python train.py --vocab_size=1086 --norm_place="out" --norm_eps=1e-06 --rope_base=10000.0 --tie_embeddings=false --parallel_block=false --beta1=0.95 --warmup_steps=107 --decay_fraction=0.777 --decay_shape="sqrt"
Each number is 128 + 24 x the weight over its row's rms, rounded and kept within 0 to 255. Layers, rows and columns count from 0. Numbers have three digits each. The size before them is the row's rms in percent of the matrix's.

# o: layer 7 attention output (transposed), 160x160, rms 0.133, rows 14-97, columns 0-31
# v: layer 7 attention value, 160x160, rms 0.131, rows 15-98, columns 0-31
# q: layer 7 attention query, 160x160, rms 0.164, rows 32-127, columns 0-31
# k: layer 7 attention key, 160x160, rms 0.153, rows 32-127, columns 0-31
o14 080:122124131123142159154150119174124109136143173097108133122146129130151118159172149117128143169128
v15 085:149135128116190150092122151149085132115108190131148116084147131122100122108093072135122114214139
o15 104:121117150096130141148114129131161128142124128119135120145089121079138124164134174126119142130111
v16 075:131118101145097139169150092072148186152128152124137121142154080067129125132136120136157133144157
o16 080:104108132162139109107099108135118095131124128129105074156129152153109111131138147132101097093132
v17 083:097098131101082141130097157074116123146139151112086107093161140097143134137087133111119115134122
o17 094:179123135123164135117147133158143139142142095149135152193071150133142199110116102134119140154132
v18 082:115136100126125112156138124096183126158123139140125081135164158166151149128093168142146155095108
o18 097:107100178122150091189084124190135129122131077152177097143156139093136122149126127125112135096149
v19 074:127135115090111172143121087140104147141136132115137148132125119156176181113153146108124126117153
o19 086:138141151131150097074146143101122148129128101097079089105160133132114113145160108137147152121136
v20 079:116128100128087138158154147078189121126134091119150125189150131105146153151184111103138129087137
o20 088:141107119164117106082162112160138127139126120079082111132124096096085113126096117149124159094130
v21 078:118136170152125142107168067135098158100118129114117111179176157117108113107122126148107109128140
o21 090:139111107153153110125113153093126130136119155137080103105093131141156135170095127093122125126164
v22 082:151118135111106114120076173120125118142148111111150137155099131178159130125156130129131130139116
o22 089:131143132147128143166145135152118144115086160113147129091113078119127130162166149133133103118093
v23 081:138109103118133127112152102126113143117117131101124136081096110122164137101134139124119132150113
o23 082:143148154127117149128116149161135101113173138151149131156152139130105148157159151142109119141122
v24 074:114155118151057091120139107123135113148143165165129113139155162129139149131167149104133170077144
o24 093:123119140150156094154082172139154133117128129135142134140147135133121093121103135147123112110114
v25 081:135166124201186133119133217182154118118147155108135135126146089136085124152126111129120155162148
o25 091:168157107109140140139099131127117141083103092121098124075110154135138118111161124112094112100106
v26 067:150136126107153181145106175130116098088126122120107161130100115138127156097110103110123087133125
o26 080:117129115089119151103152123110123155126120176171124129112173146137122113125132165120108175177118
v27 085:130119123116144144119165138126154122124130068124129111136149153111165136142171159130146128168114
o27 086:174114090176100103120111067131133148150146150146146140089115094131135107141134159083132117081100
v28 082:134122131135111099138110104099122127147125118128121118144133095142193161129070166135127100055131
o28 093:106061133169171130140106143118120118076182138146124140132114124095125103133156115119101132123105
v29 079:130088130096068116099118120119132145127140096128107110114149123156110121108150142146117125111121
o29 087:088082105171163107150146170133126103107128114162155120114147121153134126173131126093120112125161
v30 085:121116139186128120138126125109127122145116158128133107150137095157105123112155155127115141098133
o30 090:129150092125147093116122136142137158136161082127118147110105118097130125113118154152128064143147
v31 084:116142119139112122105133092131181120132123084121116125190129100120133117141186151132133128074114
o31 096:072074101166108089116110152119105187098149111106106102128166126115162135140115094125110108099116
q32 113:097096112089113117135100124142162082122108111100161102132131127112178134146091144160141137115108
k32 095:105120116099093118124139110112127116161156110082150117137116148141145159163108139122117149109127
q33 115:174120146090126174097148157122130126107168152127103130137155137157133128160156137107128144148112
k33 106:065157140116159156127092136094120166105105139157139124124152148151158122126072102084140168121102
q34 102:129117152121154113135105119129139180111089139139122118108136129103119137113189135140134109096121
k34 104:161153116099138102108103107117117113093125148114121151109123151180128100114129116185134127103124
q35 118:125157141114103129105145096118110081122145144137137117111116175107164110137151109141123136184164
k35 087:133132177103129172089166159114126138133149128119165170145184146127121123111150109105116151174152
q36 101:117121105153121162177127129104060065152130150144135151158122148136134140122075160114078109116127
k36 096:141120145130160148102099108148110136102133152127162112128125150168149098164137106111108099156104
q37 099:108091121102081149118089113114085130149161101139100158155098114147114155121132093157134126132123
k37 095:164102156115108108115102126072153127114148149122069125111115122108107150128158157115102145093164
q38 104:095082107126125135135098100138116098123123120092130144140094137089135129131123140106122148127163
k38 093:079105123137095167151128143179100161164099127098159091139109094179145129125156151149126143132159
q39 102:131106135103104146184132123074096091139150127093132114137105125162143176108147123158145139077091
k39 102:136127168082156109140130136109158095109187130133111110127166143122121114088163134157075151126112
q40 102:163179124141143120083114116168107138131153138124101156130157095120108130149170177111145125125132
k40 104:133149112124188090154138152125112112092108136141109113091101138125132108105140113126180109150155
q41 080:182118175110140112112144138111141162133112126122117114148135116121176143113117119120104117137136
k41 099:116122135197149144140118090124125100143088128123168179121104118121148132134129159102082119154119
q42 110:130124166127112136111083131173127132111108134140124118068157161128125131122122109131159168165104
k42 104:129107102172071136162101141129109174113127121150100085139085125116114111174124170136126114106164
q43 113:142128123127084116131124112167114127134096157108140152169124185128115148111105138139153108138157
k43 102:118123102111096138149156116154137137135117157118111133143094111129167136121170142127178167134127
q44 113:147125165118134114114163165099182119114128112143139139143137153102113128075112100111114128137144
k44 095:204154150122127144114154107092147085116099115149063095141155150112049170071140099147151139109096
q45 104:102133123093164083167116149148165125122122109173138175081130169157143141109161149122132132127124
k45 112:149135098127114128121125105136142097127106116110116159108111088089149096115131145129094110061157
q46 123:122134117138114138146137134122127111120121130135117132157123084087159113113104110116116140110157
k46 102:126121164120126141117153127101125159140103112142146167136145159111113143096109140111145159139124
q47 102:191115128133110092121164109114138086136090117136098131086138110148150120102119140111129100145199
k47 090:162117107135095151147112139107148153125063130100094086106158148118097087138102150120136078122171
q48 114:128140069166150107148158115132128141147128148121166193120060116123153141166136137111153130121165
k48 098:125173102107118136110140098111126121135110134110127148142130114163152095115170163160113108124136
q49 110:090125117116112146130153132141172156125148108140122103123109154121131116137172104149167137078093
k49 075:119120166093152143124111167096123165104153130093152091130123168086146126112132104116173128095115
q50 117:155126123153138135148142142129130100165107118126186143129088126137121150091103159146103128092127
k50 091:135126118156143138100155089139123095131152134090097146135111144138143099109099144111125144118159
q51 118:065148110129155135150097151123137111112123123096118113107133093152121088100127131096155192114164
k51 094:177135170126143117099108145124151100123094090162134103095146116096120134148117077142126114120138
q52 111:168144102156113121088120154098152108147163141113148167130111145186132127149125120139151134123089
k52 095:133154117105143128111109104105142098127147104058137132144123124108137134101145115115122177077105
q53 099:116115160162126111096153161142176149169160126144124106107157123125114101118110123102130147123084
k53 084:094104122152129115126085112114150139150101110139140112146119044126131115087132146122119106110129
q54 102:112136125072138156148103138098069074136134124164128153161139138140095143133180154163130119133158
k54 111:138119132078148128135140112117097102108131145136128087136094172084108103111128105157145112096091
q55 104:138168149140106093167145141134123106156158122123105171113175150111075132117094054104153130156090
k55 095:157154098166110109164139110136125110137097130166156144123150088138149113157117116077126120129147
q56 101:161186080140169171120091148139117083105102121115142164115117155139081113072102136121141127140113
k56 102:131111106141116125174095152126089125125071139110150167162122161103124099120160139131135092044133
q57 092:109147122127097128128158159151135138120075174129109153169063145145138114139089170104162101144146
k57 101:089144108119147146104149113097105161142108166089130154153129103185148171082122143127156119155094
q58 111:122113112149128146099107120157130189153143121123150105107085109130126147114168106154119105137121
k58 096:104126063165123114138150109123116108095189164103072118102115135133124128143078158149148120125101
q59 100:125096122166130129135107147146122144115078130163124083124183115162102117107103128117119150164161
k59 097:122144121149113070115124139124125143129080099207131133106075117112137102152121173174146151127078
q60 107:098120106141099184138141125131108116140121144117122155123149140134117133134158102132157141107100
k60 097:131120129130130097109125138180102123109232133082154125131129107139146160081144086121145145120072
q61 084:145143118115138159133147123176140122094135109136166183120098169116129133096127134148153133139089
k61 105:140127107135115134122150121148147105099228123125091131149147138148153149073130089137183105101128
q62 101:088156106128125108165080105138122153129093130154147115117106128098084141145153116149114115111138
k62 105:125122063156103111137166131099152135123129140184100134141108153132120184148107153127120164124144
q63 087:103147137101108132139127111187146149138162132141153148136143122111093114171132114122124167080078
k63 093:124123152103113121127135119181126148097154114190108132121138129162147118095140073157157166127117
v32 081:164127142122056106157117142126104109141110085136138144117149140054099133150147099128109145110165
o32 097:170160127102130147123144097132186122152103106068122122112110119105123104101159137134154124157110
v33 082:109119130121123131101125180101176108122161127121131134161120160181147123115085074112127104110160
o33 092:115126176139132160145140077125143111110096118149138085166133151130086131143099127153133179138105
v34 085:108124123119194153124132122143112137121129181128127062171120149177184140122157106104135118133120
o34 087:128179121138106118129096127149135122127176150146113134127125091146134148116166138145139098131134
v35 079:096121126088143144107064110145086142147135153126119132118132148133155126146128139129126119140150
o35 081:140122131118107078144158115123156087166166141128125127168141111162088117129092130101130119183147
v36 083:125139125129151137153127146137136144144138156122141141111159177103114144119146093135134140163137
o36 091:068126128130139133144106117148118123137092118130137094131113147192141128154119134147143158138137
v37 072:119184132146153142168093110140172126119095157117127145173132098122122152134150139141126126149126
o37 075:134120149119116092121148131114106125124129121127148097068090096131149114128163158129094133102143
v38 068:144100116163147162164143169157103122129135093169111128121133158100152113097111137136124128144096
o38 080:162127133143136118098125111104114146138112113104163110156105132154130110135097141114160173153144
v39 076:100126138132087109157108170126164133128134121113127128141134097141155136145130104128132115147128
o39 083:129193118137171116133152102126129116114157137139114121122152146172110145123129109117125170138135
v40 080:127088118071079141167139105109128117115129127140139119113138145131129114134125155119128130109143
o40 083:136124141155155116141133147164177111117099121105107142174123076078144118098119119145114154091103
v41 074:162154128147124138140130101123165107136124159134171127141144164131106140108085165110129162143162
o41 066:072139140111136173149160165114160154131126103109102116136118114144165115143116097162097121113099
v42 075:122125146173152121141133132077173114103143150109164135142132145162154122147131105135114102086126
o42 076:088125114105111152114140142141113135133110104162132108086095104108124105155080111161142148167132
v43 081:120158133104144098129150146140119116123136152125145155150099134158128138103128095149135110156102
o43 094:117113158123155129114118122112125153104105149179133096091108128133141153143132169111129145124151
v44 076:133136122120108125150113161150177146102101123125118106095093133083095135138128184127126122097140
o44 086:137131111146126116160155108101105112125110105145123124176139107144159098099127124156149143121093
v45 073:145139114100093144179125131121132121127125122085105176110126104145095133138156090122112174121128
o45 080:147144168120126121105165133167105114095155131166083160153114154138139128104095117104088119161130
v46 078:140151149150140127124118170130119111142129155166127111144114153098083132144206113122136130084116
o46 080:077120156121091118071163084095137157104130107147123120145140093131099077141123116145114161134127
v47 090:115131164153144135149096139149098122129134084133140157115116114137123137123091133130136122255148
o47 087:112150125081142133112158112093157098146086142140129091105155130101140107148119128087146132109135
v48 080:133113114146180137127120128156149110134141126133107137173116118129100117131071131126135112060147
o48 088:163175144154133149143127131093119144110116164095133102148141123092119100134111108113129108127084
v49 078:110141111103104120096144178101082146154127205128133138152129071056168128145152080122137120148135
o49 084:135132102159118091196087104144131112139138100147089081107105148183111126104130147154110110126138
v50 072:107148127068129126080128112101128135126141089107103062093143146123149123147125079150131132132110
o50 086:131128141167178107150110100153145131165061155151170152102138172131096165098120142099175132157150
v51 072:134094106134128097124107125107132121133156152099127134171144141154170131139121114129132127121106
o51 077:108162131142145157144076107154124154133150125175123134138135103119150129168117128132147132140125
v52 078:114087125127099136120134126155104147119134059135135111104121101098148125124178150113101143130121
o52 087:151183124080096112124145164122109101133126136149165113164138124139142142116120150124148136097128
v53 074:152135152119102113112109127107148131152142093150135126104143114092119123125203112157120098159153
o53 087:063112119164154100112094131162119103132157138114102120131126097105132165119119161126131117119079
v54 075:157148117127131128175121194134113139091109106133148118110093136073115138110104096105108150104138
o54 086:078146160119115136129146123108153097203128106137112190143150155126120105119134178134135137118112
v55 074:122122144104128137136083154136112129124145082127150141150154122157132143090170117151136134128136
o55 095:163124112130126105099078130161177146169114163143133122131137148112117129140124158146144118132137
v56 075:104137124135126150126132106171122116106163087110151128164095143102114114140138165122151127163122
o56 088:141124129112145136103158130100128182134134131140067139149142106139144113141133091133108109106166
v57 075:152139130150104113125137143168134104114136091134141150147138084082097137114139127128093156090162
o57 086:127133107075101122110109159106119152113129130102139074111126152115109118115137127157109140117128
v58 079:101166128204097156109132134116126129099148163097117136131104104158135135131143121135118136170151
o58 081:094144118103150106149109148111117146115139112168110117141149143102155154093121109093171102113124
v59 075:165106129082115124117104181154099154105144110126105072152127127136138152102124151122121133109131
o59 079:151172129172117158129101087130160120098075146144097121167123097130123127109163139085103117126141
v60 078:144140149121128122128114166090145140139105134148141173145129112111151139138102116116133114119107
o60 091:146110134132172163080107107135112158147147114118141119100122116124119091144120130144112109143124
v61 084:116122110135107111082113155086125152143151158116125126106126085128122107145106137140146096107116
o61 090:169095110127084087110111133158101144141132119135097162134122157107139138108143105140159138127120
v62 078:144158100100169154120140133156124136111120157150118111110102107083181113111149182126150137156123
o62 085:138122124113114135134107109137119140161128107128143136150150115170158139106105136142091127108126
v63 081:126146136120137141168153154145092104151117121147121120104112090169110124124086146153153135139120
o63 086:121135136117111160170135101112090117116162140125130120088125138111147159138099151087103141119157
q64 114:151113192132167184105102123135165069118074135175115119115090148149129119095133113142119111109105
k64 092:124125117133101131135192121138126171142090119108120106148162099119121113114142119137123127090168
q65 107:107168153161140130122118122091096124136103137130153145129166122157103139152134119157106125188160
k65 089:123142138091109133115090103130103115099113136120105151113115148148133147114116134158128133153139
q66 107:130140107164128115103113135137166138124155135112108132124107127169116115152141140119131155125145
k66 092:099123142117153090132115093133222142117075147200152082112104113114169116131127106132115141155130
q67 096:130138117113128159122180109155118167126121090137127098104184101112107120122111118136144126153133
k67 090:112158144112122128116161145139109094109066168158109156105159085112111164128106105184134152150131
q68 099:145105124149115073086117138132103105137098125125112094132151148141138126146126145129133145134138
k68 101:149100153153121145148161115169113122153095089138142129111119100141135121108110141132152148113136
q69 102:173096133116124096103134104156132100161138122127136160127090134123138129132105132127142074130089
k69 101:115117090157145140082141129152130122159135118152126104141114084157122114117133105114158112134148
q70 073:169104144142158135127133151134131110106109100152156181160109092120111140133129093121109100134111
k70 096:150086173135139100117104156160112117070062117149124153126130122113133155114158130161137084142083
q71 095:140096162123156058130146108153082123147123150145151109163133117107083144152138147134151124166124
k71 099:125109149110150144115201101121109132126115116126100114121157135128106123149104128133140113100167
q72 089:116160141140099085119090131126145119142148146109133126111113127160135144136144141140143148148122
k72 098:103120143126120180112131100167165144135140113150094107130143132113121123094149127107101135143134
q73 086:088112111094088090126085128125127156116148138110128104113131120104164124118124170142114146112129
k73 092:102097105162106118142105154117129161115202145111113142129144105120123119118124130115094140119082
q74 083:114134150145088113118092137158116110122121119116141104087130097134105126144100119145160088127115
k74 110:082099122143162121129113182115137172104122107154150116099125074112118050159145124119131102116133
q75 112:098076097125175147134138146074134172156121136125121169139143141124125055118096130100124168122124
k75 101:147127104146114115148126136120103197141145119110144120141130115140099129170147144147162150128105
q76 100:112136117118106113124146116130130109106061128138158139136125139095162139190136168138132142151106
k76 090:123132088099109109148158163083128141163102131142106171107135138097140117226111144171137115117132
q77 113:127122107127080131133126140115101148151101115133126136105148152175116121139141143120092086130181
k77 100:117141131164135135163119120101150130145143152101176134147115150157144132177123137102041092098178
q78 094:112104160072144121143130128168160132124147134122136141122192150148052090085129103147106100145137
k78 103:140164158117171089134127143125130118115167125126198134096111109136087110123160128119105100125135
q79 111:118163150145118139107165151122138130144103137132129132123142152133114132104133167144099157139121
k79 103:125126132102131143098131152118149130172120129161158133157142120147148143188138114131101097122155
q80 110:128103146166141134153136120117105160200128123168111141143117131127159130100162091126114159080144
k80 098:139129117163099115154151159143125095158142129147108153123140156176175120112150147140097170082117
q81 107:088165097085131112171144118079144128085104172128141146085158136130164124095109144126138112064123
k81 106:183106149194132145126152134115128133160163134081115118143142109139119136094150127138099142126091
q82 111:099132140083119109148073187138075106136123102138127182150116144157173162114134150154124120132141
k82 103:114142135169127143131123144127115105172165157094151131118133176128145148121133155112111148085147
q83 110:141148096140132161096131112152133140092149120133085147114140124127126139087136117126123135150121
k83 096:095098134086188140102140146120135169104145103139146125127125106108108123102131086093119142157080
q84 107:164143121114133137145139123152091115160181126121133104129121091104116143128125131126089064181109
k84 107:163103130109106142136154145124103070098166105113142130129161137148130097145131136130144114128124
q85 085:150111136139131147104150136137140117067116135181150161124133101098121140137135106121112115158137
k85 091:126099142101098097114098124113111102143075172131087140139144092147181167138144118133116118140142
q86 106:123107135145132137131103150106116196129133111111132092132138125122131135121120168117123151094138
k86 097:130124146172139113122149113136105138068117133140131116079144145122124138095128114159171154154063
q87 101:126122143164135137122112135101107154118110102086146135147134120097106137095135125115137135099142
k87 091:115122174140153097094138140134113142121085125128148098121115136159108121148113097094154126131118
q88 098:108122083146103123123148118142137128177113104115143175091127140101069105143140104139132133171112
k88 084:129105142107123157181165107144147158126143145162137109100180148123132118147156092133133112129161
q89 089:107140106118133151126135085125138125192159122172112137130106133121111166137121127142113096141170
k89 093:141123125105131132105112138129171117136156136110136132135109126130131083069110133117075135088145
q90 095:139135115127133084142107089133129120138113113130163137095116105144108151131125095160120139156114
k90 099:130079195134146136137143120158132157157176140185133119133150140109106140114122092099127146129114
q91 125:109119102140087114145122136088194118120142148159135106152109140090117132082104107119160153116125
k91 105:088124118133114129119118135101150125152130146142101091128126120129142128127096123101154171120104
q92 094:123118140152172129163101075152152149111148131108149098098136105156091129139084135160143148146086
k92 095:111076156150157144177118114158129164097183123133116088114132149122103117129109123157112153118104
q93 100:127134143158101086137110124138185147108149121115134146101130145184119143121115079167127121181154
k93 088:116122126103103123113123106142129107099166109120092103116127120121157145132172128144100148157131
q94 150:154143129142108169103129118137181136096145168128125123139137095087102111124134108155151155127101
k94 086:108124135105116113132167123123136129108157129104110107102087130099123088153166109128175092160140
q95 112:163136132097154108113112046132115143121141117137122120157110112065148157136119134130150124107111
k95 092:107126180115159167103120106127145119128138112173074141136128143111084152077099142165155106151077
v64 078:127118158110115135118140115106115125114111110133136101133143079162125139141100110111110094135122
o64 089:134174151164116105146141081143142091088103128147115110123155125122103134104133148149145098153118
v65 087:121148122135132162151122159153124120139106208141116154129105104160150112116163133112126136121152
o65 092:123121140158141154106120161114128188127135106125141146180127103159094126119083130136168175093145
v66 076:123138133160114132127118177155118094162112133129133133118089149070139148136170091122117120171127
o66 091:154149101110179125133161100129127156139121088121085083161138117116163106147124188120118108094112
v67 088:130121119118120088175126178093142124145136077129142078137123090112146112146171127110149126136144
o67 095:159146106124080183139130122105122178104134133159118154153131180149118123130121132112103161100098
v68 082:127177115079178142106106123088147117139131090132115114141109159107100136119110108126185129180090
o68 087:136133125141119148148155152159139125119128128115122111138165132157147113139140118157087137085157
v69 084:140110123067131141138123175110129109128123154115116092135155089096119128154120128147128140160122
o69 092:117150132175127077097115105121117107138089166144142171113110163161121139096145126085129137133171
v70 091:131090121066131141133101156097168128133137189119134170189125114127142127121152113140135133071102
o70 094:136115171141113125113129050113117119165090141132089104106112152121128111105119093116106109149160
v71 085:149150118108091124085165117160145098112129146127139136076103120113148154100163150140140095174135
o71 098:112127140171134108133085119095144140154146138153136093108111155147140141133098147100133181116135
v72 082:107162114111134167136121148120150116156115122088148138104097194088142154118128129122120110135130
o72 082:110151132122123134161125086129142101099112127163100117122123154166100132111121104155125154115163
v73 081:139187143130125109143146192110085149153139134126124131131137111122124146129093118130105137140134
o73 093:085095100168127138120093129112148108081124132109109133142145100112146117167135129138174101114151
v74 074:141113126114103108179100106154156134124104142148139132183122106150091134135110123138117157201133
o74 085:129116126109141120141146153137086151158153118152156165135189141099138141117169110097130133114119
v75 082:114110104125116143123099139124086134127112201148148096140139122125155121107152162126128101150142
o75 087:131141119133162120118136104123157141120149131108104140091127128079113180132113104132137160107155
v76 080:120079128185154121084141102119147124171134208151103157130156114132130131176145104125136125094122
o76 089:147150093121098129110142163137072127088142085092142142086143132132112132076111175129113158130157
v77 082:138148127061154128118099081175124134142148175140115151118086122141155127158141167129132131127141
o77 096:122073150186110120123107116121118116126095116103166113090158121150137083140127149137128153112124
v78 085:122156151138148153085129123159062124154141148134135104145106134071141138142132133140124152148142
o78 097:083073080153108109162114147146157144120130097101127121120136139157107114119097104115128085141135
v79 077:132111135201095145141144118122140116162129164112135104163115135093126154137161140123111105111137
o79 089:174141097076117152142170090108105123148119140139086106150129139113111111108109092112136151122131
v80 083:155147140158119096138161157114137131148116122126125125123150127149103152157113099116142132100127
o80 084:102173115118103120135145077135113143144160133152163118071115132100132135138147127124118152128160
v81 084:131062126184126132140083060140093157120116109123130126101159147162104115140149138114134115161136
o81 093:143158109150096159134144168125162100130118135115109098128110096108129121149120130124102121092115
v82 085:147159126187054112089087118142143103141135094130124159115113097106162156145120070117147101161106
o82 091:114165168093144136149167156114114177133145118122095112116138140130106087104115144137105152146141
v83 087:148095139118145151158076109106133141172119214138104096139157141159132135131135145121099113137115
o83 092:121118126100116105075158152163093075135133130135155141152103148118143121115130124114118141115159
v84 087:112095126115129138133099167123108113127138148087113163153133122173167111119102162118115165120141
o84 094:152089159179122123125144135133137168106138120174102128128136143114114119133138119150128068145159
v85 086:124192134129155134117115123098146152109124029134116135107111098129092150127129125138089152134123
o85 092:091159123103146134133150158134124092134110150107127127134156131139158105156129135135161098138125
v86 088:140119164126091124169163135155115124132144221125123137159136143096097141139111144130123139147130
o86 095:114106095155117128120117088115105167131120078114170116125127105192110107086140121091151147110144
v87 084:100163139083149118132137088138119113109148129107140168140138129124114136137100113133114113058125
o87 089:134150109132135139160121114118134133155122115132115091085147136146141116088121146152129147160108
v88 075:168080127115119169116138170102080135145164116139103124154139144106145129142143099121135142127123
o88 082:104116147117120115126119106181134138174126141092148103106133096128149115115122123155156142099104
v89 085:154119106167134152091127125146143114173121157118146161121110094095166102126188129109096100115118
o89 084:130125124143118091140115102088115123124145176084114093075118111128154117128088130134129142133120
v90 082:122099130147137154107186116111105143140118134144126149087139160085125127131096104126135108081151
o90 085:154144125112136124123094101146161128128124138140131095177122114110116158119167150142115141182121
v91 081:149103117139163162105135174105140115136148232139110147123178167106158132114143089109124135115109
o91 089:151167136127119121100125119168115154203121114107129122158121092116113098142123091130127156140108
v92 084:124100134148152147149097160098095135143116136103124128145125135193114124132110128127129118109140
o92 098:110132149164116108133164138130117113057121155148176102095113110133113142178139133159140078088159
v93 086:141084134106136132128079107131132112121127106118144197119090151103156122110101118120104108103131
o93 100:058138133131119106131169141112132135100111106146116064153173109146090125157110172124129162141154
v94 092:105117137140165146136135101145079100105145088099127122115111145164120129141131146136126140114120
o94 095:104131151133148140131102155131119166128154151129120090079153133070112120117124086117107088143135
v95 085:143097117152209129147101115138118142124110159132114143093114127121098128124094125143128081084105
o95 090:100145138086114108104096150132148113134117150155144107108122086121159160155116160113126139165128
q96 096:086156131123159108150126153117113165087091141142151139100115119123143121151149144087159140136173
k96 055:102126165137107135120118149122147145088103134139122120114127145137162173197112130090170130105137
q97 058:126143139093119173162132145132115122118098134161145170158103158144142152199109133121142148167123
k97 083:118134174143145126142108113111137148133051149127155127124112145138158132160103136052176124150122
q98 084:117146160118130111117125155114173130116097123131142114130124120109114139147154114132144092116170
k98 090:126140143128108123155109129127109116110062144178173121127128124135135124220122107084170156130156
q99 104:097141135136147091187126110092117115103080138138146137110177157151122131162144138155131108183151
k99 098:123139072138148136133135174128135124134108145158136136123133121102101123129112138134169096129124
q100 090:085129146089126111109112163138144129169115105087165183127148127118134113142141138146152117179112
k100 108:173146114139097127122123123127127123170062122174159129168101129161127131173125157115129110116138
q101 080:136121145120139160125102101119120136131158118127108148119131099158082132179097106084104139103121
k101 102:156133169144143149131144083110135134108096154158125127156143155120141139183146120117123150126111
q102 104:114138156121143137108072097142124109077139091117115158125128095111182130137124133111135088145132
k102 090:130115137117116100116153132097138116102142094097128103162152130116137084198139123118136112124133
q103 098:118177110127133081106114150087124113179115120119106106158115131115167115103111094135088133139172
k103 109:120124161115117142119115148122130181114049109134171138173104127137138081179159135096121147159122
q104 094:109156105122121135115126158144116108090156132120168108122123104107129164100114091140149101147105
k104 102:118128102134125097136127148127141103127163148061106144149179124160101131101128159209094151095093
q105 101:072126113152095132117115103129128115115151118108121143169116098163112139124157166163127168168137
k105 086:112116121125129076113141092142125099115136102152127111107107144082135090156159112128076097137160
q106 077:094133148107131132097127166143166108180150117082078105113149116171121129093119100139094140133111
k106 119:117125158149128106143133145115125146135043146182160121137123145130142139216116129061160119134149
q107 111:114114126122154139108166127096120141171111109134090172110150118139150122143128145131095097150154
k107 107:092072121116165138120162082085132113100155127121111132101140142087149146127096133117120124098103
q108 102:131166105137121133118114145136148100107133137134149140170150147166148157120076119159175085157164
k108 107:130110136140114106115165120119126130102172158194053134144153129101109138115167144114132154110078
q109 109:145120109126162156129166118141154145115117107118124128117122095124132132135089165142169140160162
k109 101:084143142109111131126127110147145161073108151156096162140118117170153169135102078141109112189128
q110 107:128155151120126057129142146163176136101157164118101083152121168118108108154113127134132158130160
k110 105:118122113162137120112131129141158052176103134144191139127096135133104136122128111150112126131148
q111 105:183106149145116126149117131119082145124106131170153109111104129148105140146152090157099129106091
k111 101:095156128131121169110131128140135131101070133131162106105134105130139134095143131083129097146122
q112 059:118106146134154157124134115117097077142139153179101140137123093121105096169108109132145136172102
k112 094:117132156141133110127124138117114165133069144161164124129111133123134140228121136059145114133158
q113 069:136142130149088172121165115123146110129154154150068096136139091083137135107105114102113131117105
k113 075:127160076168120126127093186154161135125133139132115081122115068105127135120136112144133149134111
q114 078:138105137135170167143097112120106121173135138128150130120100119161163149096135115125144113149120
k114 086:172108142071128149150177121118155112100126133152112123112157094137138106106157095170119143146088
q115 079:165095105119103114119113126162168146178128103125119113118137123142092154093087129159108119070106
k115 104:148128099122127117121132106125115130141224137099091118122121102131119137068161129196128164107128
q116 086:147117146167117116124150167148105152123084094157133168132086142111121123170099128132102135103130
k116 088:162116167100159124122131114147125178148055107144139112162123136099133138172141130116095157150137
q117 107:121187120117104109123136117134111131123090132129194106143143134147107144150133151086154078131167
k117 087:109178107126110135100143153128120139121089098185140130102123155115157164174101128098140172135172
q118 091:117118138155158118138126132145140104119104141119143093123116078111147130104128148114070114101100
k118 101:121118101118118144130124135110105141146123118160131127132159093117113126099169089164089141096087
q119 100:121117105111134121122134166138151153113096101129135090117071130124140124169124146149136112119172
k119 085:097149120158114100129098112129096162131109147103107137154148108161124158118112158145131135148088
q120 107:131153118127137138191149120150095119094117096116107078106092081148145126128133131156161141096123
k120 103:150122126137098113128103159161139086127124111049102141191134104119108149108157128175164154145070
q121 104:123128127148128131128073127152130082146101084135113159152145090155109105100144118125132130160099
k121 093:142142150126114105147110099101121163136054129153121130144142145078125168240126102084121136121121
q122 110:121151189124149141168131126122123138085091137154175112140135132138148140160131160104151138144153
k122 059:133111122133111145130137127155120091111128109132144163145102112116104142053133125207151121112114
q123 112:106100055115113107152142132120093130134123090145134114126115138130114115133149160140129136120175
k123 102:125152123114149123148105099119130116127155129093103134126149167081135141162118111077135179120160
q124 108:159115111132096121177151105126096114153174177132118152162145126122133147115130142131130115116150
k124 095:106092093130127110145140123109139107123115110107168134127112122129186152171119132134094117118128
q125 104:105109086162144096108126139166152152147152143102135146094177116093117117110104154084141131137102
k125 103:131105129133103138138174068114119117171089152112115136139189141115096172159106142122148089111111
q126 105:098149124160129165070098150142156118129150115100106127107097092093099152128153126149107154161153
k126 104:088143088118132146119089151182150167107117117096117106141155155137122089139132143179136111117114
q127 099:136141088135105186087139137180152129116119159162170161094126131135137134105123142135099134149131
k127 112:098131130132113152117130133140109127140133152131132107154085085155115115127135146125099088122154
v96 150:133095154104138083129134154150150111108126160115128172068100097108139110154162092135146144090093
o96 124:118103096118090117092136155143116081150114112099136153137103116143147104194145125146185082108106
v97 144:083123120112093157103151164135099117106124113117169156154158110104186134130130159113122137111122
o97 128:157165125144149163174098105176150121084127167147159168139139128137164112143155132098152112126139
v98 150:128101103134088137153112096075169136105155109101134120127147132137182113130152155110130134143129